From a checkpoint of a small transformer trained on Wikipedia: 9 layers.
Each number is 50 + 12 x the weight over its row's rms, rounded and kept within 0 to 99. Layers, rows and columns count from 0. The size before them is the row's rms in percent of the matrix's.

# layer 4 MLP down (transposed), 1280x320, rms 0.05, rows 838-859, columns 0-159
090:41 50 51 54 65 44 72 68 40 42 61 40 45 65 49 44 76 50 38 49 56 52 55 43 91 61 53 50 63 60 22 39 56 57 51 62 33 55 33 51 36 59 57 57 46 52 51 50 36 61 56 54 49 67 68 35 41 51 31 37 40 60 31 33 52 44 71 41 63 39 60 65 35 61 40 49 58 66 41 41 48 68 43 70 49 57 56 45 52 52 42 32 61 59 51 43 33 41 38 32 75 37 26 43 16 48 47 60 41 57 55 58 44 74 67 45 38 37 47 50 30 67 39 42 46 41 47 53 36 31 46 33 57 55 35 66 51 70 53 41 63 53 58 52 42 58 44 68 55 59 45 23 36 63 53 34 35 49 36 50
091:48 70 44 55 58 51 41 63 52 52 49 62 58 53 06 69 29 51 54 41 33 50 45 40 57 44 62 42 47 53 37 63 68 56 49 51 65 41 49 41 49 44 51 51 43 72 33 51 62 34 51 54 67 52 41 58 53 49 64 36 34 44 36 46 66 73 32 65 37 51 68 50 50 59 61 63 45 42 47 83 42 72 32 51 49 65 53 63 51 58 58 37 58 49 28 41 56 54 57 46 65 27 28 62 62 44 61 42 41 51 48 48 55 46 28 47 45 43 48 54 62 70 40 59 37 73 45 58 45 31 31 45 52 62 57 32 68 48 50 38 77 70 42 43 47 63 33 66 44 33 29 36 41 59 48 44 42 60 62 44
090:49 56 38 22 49 19 48 54 55 47 38 61 53 58 24 40 57 33 40 61 59 71 44 22 45 47 59 46 62 58 70 33 69 40 54 51 68 57 56 66 39 27 64 29 35 40 45 46 66 46 42 45 41 34 45 44 41 56 40 38 60 56 41 61 10 41 53 43 58 44 58 46 31 56 41 41 48 44 32 33 42 49 29 47 61 63 63 73 52 66 42 58 34 36 57 58 62 50 55 52 54 43 37 43 60 65 35 45 62 58 32 50 58 34 47 39 68 66 40 73 59 30 65 35 51 55 54 57 46 59 56 44 56 55 68 55 34 52 23 60 74 34 56 58 63 52 42 58 51 68 56 62 51 54 67 64 41 31 43 57
090:44 52 58 68 57 47 56 88 75 51 27 49 67 65 39 65 42 55 60 56 39 42 57 65 53 33 56 43 31 66 56 44 36 34 60 58 62 37 45 41 53 62 65 51 56 47 36 54 56 64 43 54 58 52 55 73 49 38 35 50 46 67 50 57 26 44 23 36 27 62 76 36 31 63 38 48 36 42 42 46 38 37 53 62 63 57 60 49 40 52 55 45 53 43 46 68 52 40 60 34 48 29 41 33 57 54 60 67 40 61 40 43 75 62 35 29 55 48 63 57 23 50 24 46 53 37 44 52 50 39 42 28 38 48 36 65 33 53 55 35 44 79 75 32 59 31 65 44 59 52 43 48 45 33 38 51 44 66 56 24
090:52 27 50 27 51 67 53 39 49 31 67 50 22 34 49 51 45 55 36 51 54 67 55 29 32 58 51 46 42 63 68 91 40 19 61 32 63 42 45 50 35 50 66 32 43 39 38 56 38 54 43 54 76 46 41 52 55 27 72 32 42 51 41 71 49 53 48 57 46 71 35 61 70 48 30 52 43 54 62 45 58 61 48 52 34 65 64 62 52 26 55 38 56 50 48 52 46 76 57 43 53 62 56 45 44 51 41 42 59 34 43 57 40 67 52 59 63 38 38 52 73 46 40 52 47 57 56 44 41 35 45 43 36 55 71 42 48 60 25 50 73 42 55 57 37 61 64 43 61 57 52 63 52 64 44 54 51 34 39 72
096:36 52 42 62 33 50 57 51 51 44 53 58 41 79 65 56 43 64 42 37 40 76 60 52 45 32 44 39 47 28 42 44 59 37 68 56 56 54 63 37 64 32 60 33 53 46 54 64 29 55 76 54 33 44 54 46 37 50 50 48 45 66 55 61 42 43 61 70 47 63 40 48 44 57 45 55 63 29 56 35 46 39 43 28 38 64 41 49 32 24 73 35 42 65 63 43 67 55 70 52 68 68 48 57 43 69 62 47 55 52 17 40 55 37 48 47 69 42 55 58 64 29 46 59 27 39 67 50 39 66 34 63 63 58 35 43 44 41 43 58 46 42 48 62 39 55 43 39 51 36 64 61 59 63 54 42 48 37 70 52
080:45 63 43 51 37 64 47 46 43 58 40 51 35 51 52 50 37 60 49 58 63 64 53 40 48 65 66 63 59 45 57 50 60 39 24 44 69 50 61 48 69 65 44 35 51 48 49 53 64 44 45 48 58 47 32 50 40 17 59 47 59 31 54 62 41 51 63 61 71 68 55 50 50 68 65 22 50 57 69 63 61 51 63 61 54 42 50 54 46 43 55 23 43 45 46 33 50 27 38 52 39 50 45 36 52 40 52 57 41 44 70 28 39 41 53 61 40 37 43 56 32 26 46 46 34 67 65 55 49 43 56 65 46 35 58 40 48 75 56 57 53 31 31 54 61 64 33 45 46 62 41 61 33 36 57 49 59 53 55 54
106:46 62 37 53 48 36 46 64 53 49 26 42 45 58 34 66 63 53 48 61 59 54 39 49 69 54 63 55 39 59 30 57 40 35 56 39 61 68 47 58 49 40 50 73 52 47 59 50 44 54 46 60 46 55 48 32 36 59 48 72 51 42 60 76 56 73 56 46 55 48 36 57 38 53 46 40 73 43 43 52 30 47 56 58 50 37 49 63 50 76 43 56 59 64 40 39 52 43 43 73 69 26 47 36 55 50 58 47 45 37 51 33 28 65 62 46 76 39 46 66 42 53 41 49 50 57 35 39 33 64 40 71 69 65 64 57 33 27 30 34 60 43 58 41 40 41 39 62 58 55 46 69 52 42 35 54 46 51 54 61
102:57 29 37 58 65 45 57 45 50 61 49 74 58 62 43 63 58 37 60 42 54 45 34 63 47 58 52 58 62 30 29 58 39 73 47 42 56 21 51 59 38 59 59 57 53 57 34 53 39 52 61 54 55 57 63 25 27 54 49 59 53 44 49 32 38 76 27 58 46 50 68 42 51 64 25 70 36 55 52 43 60 63 37 44 39 47 35 60 26 29 73 53 62 63 52 50 55 50 34 46 36 70 44 47 52 54 52 45 53 41 51 46 35 51 51 45 44 51 47 56 62 49 09 36 54 49 47 30 54 67 60 49 70 70 55 56 47 73 59 50 60 58 41 48 53 69 47 34 61 44 29 62 60 47 48 50 46 43 44 41
102:43 32 33 49 42 39 53 54 58 50 39 46 57 54 70 54 59 33 64 34 51 49 57 52 46 49 40 52 34 39 61 68 53 53 52 74 43 39 66 31 63 53 52 36 40 60 51 36 46 39 71 51 55 62 51 49 43 43 51 50 38 24 44 36 35 55 42 73 53 67 60 48 62 64 54 54 51 47 48 52 58 49 80 67 47 42 56 46 56 75 27 32 40 46 42 41 38 62 46 64 49 79 29 50 48 59 44 51 37 43 44 48 59 51 35 69 45 61 51 24 32 29 39 80 33 65 61 44 61 48 52 34 41 41 59 65 46 52 51 43 63 61 42 42 53 33 36 51 51 60 41 28 28 50 40 39 43 59 55 61
084:37 43 37 52 72 46 65 63 46 55 51 32 47 54 71 43 52 13 63 58 20 51 37 54 69 61 59 62 53 59 56 52 58 53 60 49 71 59 25 31 57 52 33 47 51 39 39 60 52 55 57 60 45 56 39 43 56 46 29 44 46 48 39 66 44 39 34 33 53 53 35 46 31 57 61 43 51 57 62 65 64 66 53 35 41 34 82 62 56 51 24 54 46 24 57 37 34 48 54 40 61 39 33 45 46 35 71 33 39 57 58 66 63 37 49 64 64 59 53 39 52 48 43 15 43 52 42 37 50 43 49 39 38 56 49 32 35 59 48 29 43 75 47 34 55 69 48 59 34 51 47 66 29 48 51 44 70 71 40 50
088:42 46 50 50 72 41 41 27 45 49 67 44 67 54 64 55 55 32 31 61 57 54 37 58 57 44 52 30 57 49 49 55 54 46 43 34 45 38 66 24 31 53 30 39 29 23 45 17 62 61 39 49 63 48 60 49 42 65 35 63 42 72 46 38 65 52 52 40 45 37 41 52 29 57 55 53 36 53 62 23 33 57 43 36 56 38 67 49 45 54 60 51 51 59 45 45 62 40 34 32 68 57 48 43 67 53 52 59 59 59 32 45 42 54 38 45 48 50 44 49 54 66 56 43 45 30 55 53 63 74 70 43 43 59 53 54 49 59 40 42 69 43 39 41 67 51 66 49 64 71 54 39 34 56 50 52 50 58 62 50
096:55 21 52 38 65 48 49 55 55 52 43 52 38 44 36 66 57 53 48 46 46 49 52 28 52 52 31 49 53 56 72 49 39 45 47 70 36 54 54 69 45 57 56 39 45 46 54 46 52 37 47 54 38 40 54 59 52 25 38 57 49 49 61 43 50 42 54 27 54 44 59 70 56 59 42 41 45 43 36 47 38 35 43 41 42 67 44 30 39 60 55 40 36 51 51 54 52 51 41 65 62 56 70 41 33 57 48 42 48 60 65 77 68 75 61 37 42 50 44 48 54 37 60 65 45 68 74 41 34 42 70 57 53 66 47 55 54 61 61 54 36 53 45 37 50 49 47 52 39 43 41 41 46 79 57 34 34 83 46 64
103:36 57 35 50 35 44 52 55 38 38 62 21 60 51 24 57 30 48 44 37 34 56 54 48 10 65 38 56 31 53 42 57 44 40 61 45 61 41 50 44 33 60 52 35 67 53 65 40 68 44 65 77 48 45 42 57 35 55 61 48 40 52 59 55 45 40 38 34 40 42 39 72 47 39 57 55 41 48 48 53 46 25 59 48 65 48 50 52 52 66 52 46 46 68 54 61 44 82 48 47 53 53 52 59 45 85 60 47 46 13 46 58 65 62 62 33 53 44 64 31 25 54 67 52 75 26 57 50 34 53 43 58 54 64 44 51 62 62 33 42 56 32 65 35 50 54 53 51 49 53 57 64 45 42 64 48 49 60 65 42
098:59 60 32 73 52 53 38 69 48 30 44 51 48 65 55 66 51 56 46 54 54 45 29 64 48 55 65 40 41 47 35 57 50 24 46 65 62 59 50 39 53 46 59 41 61 42 43 84 57 43 58 48 65 40 49 49 51 53 50 48 34 57 50 64 41 65 53 54 32 56 45 35 60 40 61 39 47 61 47 45 49 44 53 50 47 69 41 58 52 19 58 40 57 44 46 38 46 48 65 47 23 77 42 54 67 50 57 64 45 55 35 52 32 58 45 59 33 39 61 56 41 38 45 38 56 55 62 60 58 62 57 25 38 43 52 61 67 70 67 62 39 57 38 59 41 67 66 34 32 45 59 61 54 46 39 70 59 65 46 68
090:62 54 48 50 51 46 57 46 73 69 63 38 49 46 67 28 50 27 75 36 40 48 71 45 35 48 52 25 49 39 41 55 66 45 79 54 66 33 40 52 49 26 54 36 61 52 37 44 53 58 62 45 53 46 45 46 39 62 40 63 56 54 40 42 33 57 55 50 48 59 41 41 43 40 81 34 53 44 30 39 41 75 50 46 59 48 64 35 59 38 27 51 33 55 54 46 68 53 40 58 47 48 46 52 53 45 58 39 67 54 37 61 61 60 34 53 39 62 37 43 25 60 48 45 14 24 42 66 52 61 47 60 47 48 30 51 43 55 68 48 63 47 59 53 51 49 44 61 54 44 58 65 38 55 43 47 68 58 58 59
107:45 43 45 58 62 34 49 43 39 52 63 62 48 38 59 52 68 56 52 40 38 43 48 50 58 52 36 47 63 51 84 46 48 29 59 51 48 40 54 43 64 56 52 48 76 52 52 30 56 54 76 14 42 59 42 51 52 61 48 37 56 46 54 55 60 46 64 73 17 54 64 45 50 32 67 58 43 54 59 63 53 36 47 45 46 56 54 44 66 62 46 55 35 45 55 43 45 51 79 51 53 59 50 66 40 49 53 50 48 68 54 72 33 35 51 62 44 50 35 71 41 67 64 55 47 26 39 52 68 24 49 64 48 37 47 48 62 55 66 56 70 39 36 47 35 50 47 46 54 55 56 58 65 57 17 59 52 68 64 62
112:40 29 65 43 41 50 46 60 20 51 70 76 52 60 69 48 46 32 55 48 45 51 55 51 56 40 50 31 61 31 56 54 49 43 54 40 41 53 39 42 56 48 45 66 48 31 64 41 48 54 54 53 76 64 52 29 52 37 51 54 18 44 60 62 51 51 43 59 52 55 50 53 47 58 41 72 66 69 43 49 53 70 78 63 53 56 50 41 56 64 31 55 66 38 32 41 46 53 54 50 35 58 18 58 63 48 60 26 48 58 52 58 54 55 43 42 58 26 82 22 46 57 65 65 53 44 55 46 57 72 68 35 61 33 41 63 57 55 41 43 64 29 60 56 55 45 48 37 41 73 47 39 52 44 47 58 25 39 46 42
110:39 40 48 34 41 27 40 39 35 43 49 53 52 53 65 38 52 45 44 43 46 58 22 53 50 52 34 58 35 43 49 40 61 45 74 56 57 51 39 41 53 59 51 34 74 41 41 67 49 42 42 44 45 56 42 34 53 61 54 50 75 58 51 44 56 67 71 48 46 56 67 43 81 59 21 60 37 55 25 49 61 37 74 38 64 57 50 49 48 36 32 55 26 46 46 66 56 62 70 50 31 48 51 55 42 44 44 50 53 53 38 56 34 52 51 44 61 40 42 42 35 46 40 63 32 42 60 51 61 60 56 62 59 51 51 42 52 29 57 37 69 55 66 45 58 60 48 40 50 30 57 59 56 28 53 57 42 55 51 59
098:40 68 61 72 41 61 62 64 24 37 58 36 57 62 58 36 40 44 48 22 42 47 46 40 57 48 75 42 53 81 33 53 41 43 41 34 52 44 42 40 58 65 55 50 37 49 38 39 42 52 56 53 54 69 59 40 41 60 78 60 60 63 44 38 45 43 35 39 25 42 36 79 44 54 17 59 56 65 54 37 39 43 33 39 68 57 55 54 42 58 59 55 52 56 45 40 54 53 72 47 40 55 34 17 58 35 65 54 45 52 50 32 58 41 43 29 56 63 61 53 52 28 55 33 43 58 66 53 43 51 58 48 54 49 56 35 50 59 47 35 52 57 77 25 49 51 26 33 68 48 46 58 75 34 53 58 27 45 47 62
089:35 31 60 47 47 56 59 31 62 45 48 45 77 45 39 47 47 47 43 43 31 41 58 50 65 59 44 55 50 46 56 69 55 47 48 60 30 54 45 60 61 42 59 41 51 70 50 39 52 65 50 47 31 61 69 52 64 31 67 37 71 56 48 34 43 47 50 51 35 43 51 50 49 56 45 66 78 50 32 35 63 66 50 40 45 58 43 51 46 50 48 38 43 29 37 35 58 66 38 49 51 68 47 42 55 47 37 59 62 66 66 44 48 54 55 32 33 38 52 70 55 37 36 54 75 29 68 46 27 70 23 34 53 57 62 27 55 27 62 51 31 39 52 62 54 64 56 48 59 51 67 43 77 80 53 39 43 34 50 35
092:42 61 37 59 74 33 45 65 41 32 48 76 58 75 48 26 54 61 46 65 51 39 48 63 30 23 48 41 41 49 62 40 43 35 72 45 45 56 61 37 33 41 52 63 57 46 61 31 62 38 61 44 35 37 51 35 48 42 51 34 56 59 61 53 56 41 41 62 71 65 45 45 35 58 50 49 76 40 25 59 57 42 46 33 48 62 58 47 52 57 75 61 50 56 59 58 58 46 62 67 68 69 66 35 50 48 29 20 64 51 58 68 23 43 56 69 57 47 66 87 42 45 63 59 49 64 36 62 47 76 42 37 53 44 37 40 53 61 60 42 28 35 53 56 54 36 38 41 37 59 25 66 37 42 50 56 52 32 45 54
# layer 4 MLP up, 1280x320, rms 0.0683, rows 839-860, columns 0-159
099:50 41 46 41 36 26 77 35 51 45 43 51 58 42 76 32 60 50 60 57 58 47 50 56 51 71 35 53 40 35 25 25 24 78 43 54 35 36 39 56 36 60 47 57 57 53 42 67 58 49 40 49 39 39 32 40 56 47 42 69 64 66 52 56 56 40 52 27 68 46 59 48 66 43 29 50 69 58 47 31 54 41 63 55 38 62 32 57 57 36 53 58 62 40 54 50 54 56 57 58 68 75 58 38 65 53 57 74 51 39 70 40 64 59 46 51 45 43 37 44 53 33 49 66 56 41 43 60 55 42 44 50 52 32 40 58 30 29 35 59 42 39 48 47 43 39 55 33 47 39 55 47 55 53 70 50 57 32 58 64
101:46 46 51 67 41 65 46 47 61 69 63 49 65 30 61 63 42 51 44 31 60 35 59 60 64 50 64 51 53 55 76 48 59 44 51 39 65 42 41 44 64 57 54 50 79 61 39 71 27 58 41 39 35 76 44 62 68 37 27 56 49 56 61 47 63 61 59 50 29 61 54 34 64 53 50 37 41 69 52 64 45 57 60 63 69 28 49 44 61 47 40 32 42 47 49 55 33 29 48 56 51 57 49 52 31 42 49 35 54 45 54 58 68 51 56 62 60 28 54 54 63 73 55 46 50 30 55 63 67 32 33 54 65 57 37 54 62 54 59 39 57 58 48 56 57 41 48 49 68 49 26 57 42 49 49 53 21 60 58 55
090:53 46 53 42 48 31 54 56 48 50 52 46 40 44 62 33 45 33 34 27 77 53 59 51 56 44 47 65 61 53 39 55 61 67 45 46 46 71 68 50 49 42 41 51 47 44 77 50 38 49 50 67 44 50 44 37 63 75 52 42 48 26 62 51 75 79 60 54 42 44 31 66 56 18 55 75 45 58 61 47 56 60 61 36 48 51 46 46 41 38 43 36 55 50 32 46 52 30 45 53 28 59 57 68 56 62 29 43 28 39 51 35 32 41 37 60 56 55 63 31 58 37 52 50 52 42 71 55 58 32 81 83 55 51 59 19 60 41 48 52 55 46 43 43 47 53 33 67 54 36 59 50 68 41 49 45 55 52 68 63
098:52 46 43 39 61 49 41 42 66 55 39 44 47 31 44 65 58 42 56 46 42 35 50 66 46 61 33 57 84 59 54 45 38 46 58 76 76 48 55 48 49 53 40 59 59 41 46 71 53 39 50 41 43 69 59 61 39 64 63 49 43 48 44 24 71 53 41 54 57 53 47 34 30 57 46 44 39 64 40 61 49 62 55 49 39 62 20 50 73 28 49 45 44 43 41 57 67 49 55 25 50 49 52 45 61 61 52 34 57 53 41 33 49 46 59 88 60 45 60 57 46 44 46 67 48 21 63 55 50 51 52 51 50 73 46 44 53 67 56 72 54 44 46 46 42 51 56 48 38 33 32 29 47 41 51 45 22 22 49 55
100:53 34 49 49 50 38 54 51 53 55 70 65 52 41 58 41 66 70 38 60 26 46 26 46 63 41 59 48 53 51 51 53 46 56 62 49 45 43 74 56 39 48 52 61 64 54 48 59 36 38 41 72 32 62 43 45 31 55 65 48 37 42 58 48 62 36 57 48 55 45 65 42 54 47 64 70 54 67 42 59 43 40 55 36 57 39 44 56 64 57 38 29 47 37 34 39 64 58 57 46 39 42 49 54 38 44 43 62 53 33 56 59 51 16 66 62 65 41 47 45 50 68 38 57 63 41 63 42 59 25 55 75 58 55 53 57 68 56 31 52 49 61 75 34 54 44 51 62 54 39 36 54 72 47 65 49 54 21 41 50
092:46 44 47 38 49 45 53 52 74 39 52 42 63 36 48 34 52 36 45 35 53 44 60 42 39 33 56 44 17 62 49 57 48 28 55 43 48 42 41 56 53 75 44 45 56 53 39 59 54 73 74 71 51 48 57 33 57 41 53 48 61 33 47 32 53 20 46 42 33 44 78 50 67 67 17 45 58 27 52 41 47 52 39 36 70 49 72 39 61 46 43 51 64 30 55 59 50 74 49 52 44 22 35 49 29 40 40 59 28 47 59 54 63 59 34 59 59 50 54 60 62 54 55 48 45 75 24 58 63 48 62 46 61 55 51 55 43 48 40 42 35 58 42 51 53 24 41 57 57 48 53 38 58 50 68 48 36 62 49 67
102:20 51 53 42 50 69 56 55 46 38 49 68 50 32 55 62 53 34 57 70 36 51 50 51 45 64 51 41 54 50 30 42 74 62 61 80 37 54 66 49 45 61 46 35 56 73 47 43 73 25 56 53 40 45 36 63 64 37 53 48 57 66 42 30 56 34 36 40 60 60 57 45 39 53 54 33 28 53 38 53 54 41 56 62 40 62 40 49 53 35 51 47 40 56 56 61 38 65 54 41 45 62 57 60 68 46 41 29 61 35 67 64 57 46 27 43 76 49 46 50 54 48 49 55 42 35 52 47 39 38 51 53 57 45 41 44 71 28 48 52 42 64 51 37 34 45 58 38 42 46 64 51 46 61 61 39 49 49 41 42
105:38 28 48 32 80 51 52 59 44 48 52 62 45 38 69 49 51 70 57 47 58 50 62 41 47 63 42 26 42 54 64 51 53 49 53 72 32 59 74 57 50 40 40 38 50 65 52 59 49 57 62 53 55 53 43 58 59 39 67 59 53 61 51 47 67 37 55 43 49 45 60 44 55 34 53 29 42 63 58 49 44 55 64 28 61 55 48 55 72 43 52 47 34 60 37 41 44 53 54 43 48 56 48 40 52 18 51 27 83 54 60 43 67 29 62 56 63 41 37 53 44 37 51 87 60 54 55 26 63 53 49 71 60 46 51 50 40 32 48 45 30 49 64 22 41 46 64 58 48 45 39 36 46 53 54 59 57 58 64 66
108:59 42 49 36 49 48 29 45 52 54 72 51 38 59 53 35 46 46 48 29 33 33 35 66 44 60 40 48 44 35 47 23 59 42 65 46 64 58 38 61 70 59 57 48 50 36 40 60 56 35 60 83 51 43 60 52 60 64 67 64 43 54 56 66 76 76 60 61 64 52 43 33 78 44 50 66 32 33 28 50 56 48 70 39 57 38 55 43 44 67 35 37 47 52 60 45 48 44 44 63 34 46 33 64 51 25 59 49 57 60 39 51 50 31 32 49 55 43 38 59 62 42 56 49 40 39 55 43 57 51 38 47 59 45 47 55 68 39 54 61 58 60 53 67 71 60 60 57 54 45 56 41 50 40 56 56 38 31 45 34
094:50 54 47 60 41 47 57 55 53 56 52 58 49 51 34 36 43 51 28 42 61 71 42 32 58 58 48 43 51 33 26 52 49 53 57 57 55 47 47 44 19 56 45 50 44 60 54 63 47 44 34 48 35 53 49 68 43 81 69 61 59 60 39 42 46 59 45 45 40 56 47 51 55 39 48 52 57 62 66 50 30 35 51 86 47 68 63 54 57 40 65 41 52 45 48 65 66 27 56 57 50 54 74 45 38 49 35 68 51 64 59 51 55 44 49 44 56 42 58 73 39 31 33 55 40 32 69 73 63 62 60 62 48 69 49 73 57 43 61 55 56 63 54 59 66 38 48 47 45 30 53 39 59 44 40 78 50 53 58 45
101:43 25 65 71 58 60 34 61 30 51 34 32 46 50 45 42 68 55 55 45 68 46 51 47 29 56 69 55 36 52 61 50 29 66 54 48 54 61 43 45 52 52 77 58 49 68 40 79 45 52 55 51 24 65 16 29 67 61 58 56 54 41 55 54 65 58 51 49 50 41 56 66 37 34 34 64 59 32 56 60 34 55 56 30 38 50 25 49 32 43 60 47 42 56 44 50 63 57 43 47 52 38 66 48 43 55 62 47 64 48 49 55 53 48 77 57 49 40 56 54 65 45 32 46 50 34 31 54 47 46 53 68 56 57 56 46 37 53 34 65 48 39 84 49 66 82 50 53 43 37 62 36 52 45 49 29 39 50 58 53
097:37 41 42 39 35 49 72 63 47 62 49 62 57 42 45 34 46 42 48 52 56 73 48 57 54 53 61 53 28 52 59 55 44 59 60 57 58 41 48 50 52 74 41 44 37 47 39 63 37 52 43 55 50 52 40 36 33 46 47 38 62 49 33 60 34 75 29 47 45 42 56 49 77 35 57 55 31 60 56 41 45 81 62 61 64 57 56 55 44 45 36 37 48 50 21 51 57 50 63 46 38 59 62 58 57 39 43 67 35 50 52 35 68 47 61 56 42 57 29 49 38 52 55 49 54 68 52 56 71 28 37 40 57 37 55 46 51 49 51 51 65 41 53 51 31 60 44 49 55 79 34 51 47 48 45 68 79 39 50 62
103:67 25 51 37 29 62 63 27 50 52 38 60 56 40 66 58 72 55 49 41 56 66 46 51 55 51 71 49 50 27 62 45 62 55 53 60 62 58 52 58 57 41 38 48 47 18 56 57 47 58 39 40 46 63 48 44 44 39 39 40 48 55 42 49 62 59 65 55 43 53 64 43 62 39 49 63 64 38 34 46 47 39 76 51 73 35 52 45 66 41 19 61 51 43 52 61 55 33 59 71 57 54 42 57 62 44 58 54 53 64 55 43 53 26 47 56 72 46 41 42 47 44 30 64 46 42 70 49 59 49 50 63 58 61 44 68 40 52 28 55 53 60 68 45 36 60 47 62 22 31 49 40 50 43 46 56 58 50 43 44
106:64 54 57 35 33 45 44 60 55 39 54 56 34 47 59 50 53 61 45 68 68 44 51 39 48 53 37 64 66 50 52 35 51 49 52 54 49 31 36 54 32 39 34 47 35 61 67 46 54 53 45 46 47 44 47 76 51 44 65 54 71 66 70 42 35 45 51 26 66 70 69 55 51 51 59 49 48 48 50 60 51 46 67 56 44 48 34 47 49 46 55 42 48 63 44 61 62 50 60 52 47 54 43 60 45 25 56 52 44 63 40 63 52 66 56 52 73 60 57 35 52 57 43 65 38 53 46 52 51 32 45 74 46 31 56 29 67 53 55 52 64 60 77 41 24 26 37 67 49 62 51 65 72 45 40 44 65 46 69 71
092:43 62 49 42 58 69 46 35 82 48 44 67 35 34 41 48 35 22 52 23 46 45 46 43 53 55 58 56 49 68 46 38 69 57 50 41 40 47 42 52 58 44 51 46 51 63 51 43 51 37 60 53 78 60 27 31 42 44 52 26 61 44 46 54 70 53 57 40 43 45 52 42 62 41 36 51 62 32 54 64 43 60 39 25 29 68 54 48 50 45 59 52 47 39 47 55 53 49 41 36 23 63 48 38 56 45 65 73 56 59 57 48 50 52 65 43 45 59 59 47 37 50 43 40 68 67 25 41 64 52 46 64 62 53 56 40 54 48 54 40 48 48 61 43 24 47 31 55 67 51 44 54 73 39 54 41 58 64 42 57
110:44 51 61 32 48 59 74 54 34 42 57 45 24 21 47 67 44 61 58 31 40 62 55 50 76 70 25 32 30 61 59 48 39 43 59 41 71 44 53 36 40 83 35 54 80 61 54 54 58 63 88 35 44 50 60 53 63 47 34 45 41 71 57 80 69 40 52 40 50 66 62 52 69 44 65 54 47 41 52 55 63 67 31 29 49 49 35 42 40 43 44 69 29 53 32 65 54 44 59 41 54 56 54 61 53 44 50 61 46 55 45 60 42 58 69 68 59 53 48 74 49 64 16 35 57 41 56 31 60 36 64 70 49 53 36 61 49 51 22 64 56 59 39 39 44 72 57 58 58 64 29 46 54 43 49 47 40 50 58 50
109:49 56 65 34 33 40 46 41 58 32 27 49 46 21 55 45 30 36 65 59 55 54 60 43 45 58 56 47 37 72 43 28 56 65 56 43 42 44 51 62 53 68 55 59 68 43 46 47 44 50 66 58 38 64 34 39 57 36 34 55 71 46 70 13 47 66 52 36 50 51 53 38 37 30 35 26 70 26 41 71 30 53 45 40 52 62 40 43 53 40 51 52 53 71 37 77 53 56 48 45 39 60 53 42 41 52 60 77 37 44 55 28 50 56 58 47 47 68 47 36 55 62 29 42 48 56 30 28 47 26 73 56 45 47 37 45 73 28 55 50 42 64 41 63 48 54 32 59 52 74 52 43 47 51 43 45 44 46 29 62
079:48 35 74 45 53 36 45 43 47 38 60 54 57 58 81 60 36 46 34 55 64 41 49 57 40 32 48 56 38 63 59 46 50 35 56 63 61 62 55 54 73 75 49 54 65 42 29 58 49 42 49 44 44 49 51 49 61 57 51 58 69 58 51 56 54 67 68 31 53 48 45 39 57 48 36 67 45 43 65 34 69 46 70 36 65 48 47 67 47 45 46 30 35 58 47 79 51 40 62 52 36 57 42 64 29 48 53 57 45 50 59 65 31 45 36 38 54 34 40 62 33 38 48 52 28 42 41 52 49 52 60 56 61 62 57 47 47 32 50 49 71 54 67 43 49 57 38 27 65 25 53 56 63 48 53 63 44 36 66 59
106:49 39 61 50 36 55 51 28 44 62 32 56 46 42 52 45 56 51 58 31 56 36 59 66 33 64 37 64 25 57 49 37 42 69 43 46 47 35 31 65 66 48 37 30 47 43 36 57 51 47 54 36 51 43 53 43 65 52 54 50 51 63 64 58 54 56 51 58 38 55 60 46 44 44 58 39 40 33 65 73 55 65 53 23 61 60 70 55 29 44 43 43 62 48 63 69 56 56 62 32 45 60 42 64 45 38 24 46 59 67 45 26 38 46 60 46 66 30 47 41 29 45 58 61 31 32 71 59 53 52 39 40 52 49 47 69 61 53 34 38 63 48 51 60 71 36 27 56 43 49 61 47 38 54 44 32 64 67 41 74
092:61 51 43 43 41 56 46 26 32 34 47 56 26 56 56 56 45 38 48 50 57 53 48 62 40 53 36 68 36 51 50 52 34 41 56 33 65 28 35 45 57 52 23 43 62 57 54 45 58 44 37 39 50 49 31 43 58 63 47 58 37 63 59 53 93 40 41 59 41 56 41 47 61 67 47 46 46 65 38 54 59 40 50 42 66 52 46 59 39 32 54 37 61 54 61 72 52 49 58 40 40 65 47 60 56 30 44 45 36 32 42 47 50 50 44 60 40 29 54 23 68 49 50 49 53 76 54 65 52 41 46 72 44 57 40 48 41 50 45 62 60 74 60 52 49 40 60 40 32 57 38 46 49 54 45 36 36 72 45 53
102:40 50 56 42 57 49 34 60 40 47 43 51 35 24 42 34 65 33 35 57 47 35 61 42 56 59 40 64 45 59 53 45 24 46 45 69 41 34 55 56 43 71 35 41 42 50 48 34 72 60 41 52 37 64 32 53 60 37 63 47 75 44 77 33 26 48 65 55 14 55 83 49 45 44 45 57 38 48 42 73 55 63 42 55 46 63 52 56 51 47 40 31 45 56 49 68 60 52 48 41 45 43 28 55 60 49 66 73 49 62 53 49 55 60 47 55 56 36 51 65 37 38 50 60 37 66 60 44 62 33 38 74 43 49 62 46 45 42 31 38 50 29 54 53 37 59 59 58 68 38 41 46 66 35 53 62 42 41 62 66
096:46 26 48 42 40 45 49 34 50 55 60 55 42 49 53 66 44 56 40 20 48 51 27 36 73 56 49 50 61 39 47 54 39 42 69 49 43 55 60 48 68 50 54 37 45 54 58 53 48 58 41 39 54 57 43 36 50 51 53 48 59 36 53 46 62 62 39 77 63 38 59 38 47 48 59 50 58 55 60 36 53 54 71 50 56 65 45 56 64 41 57 30 62 49 57 46 58 53 47 55 39 47 50 60 40 48 39 34 73 74 47 34 29 35 66 33 50 46 83 60 51 59 52 55 55 45 46 36 51 60 41 60 61 37 33 66 37 36 57 61 29 75 58 37 53 43 55 23 43 53 36 54 62 38 62 37 64 53 44 59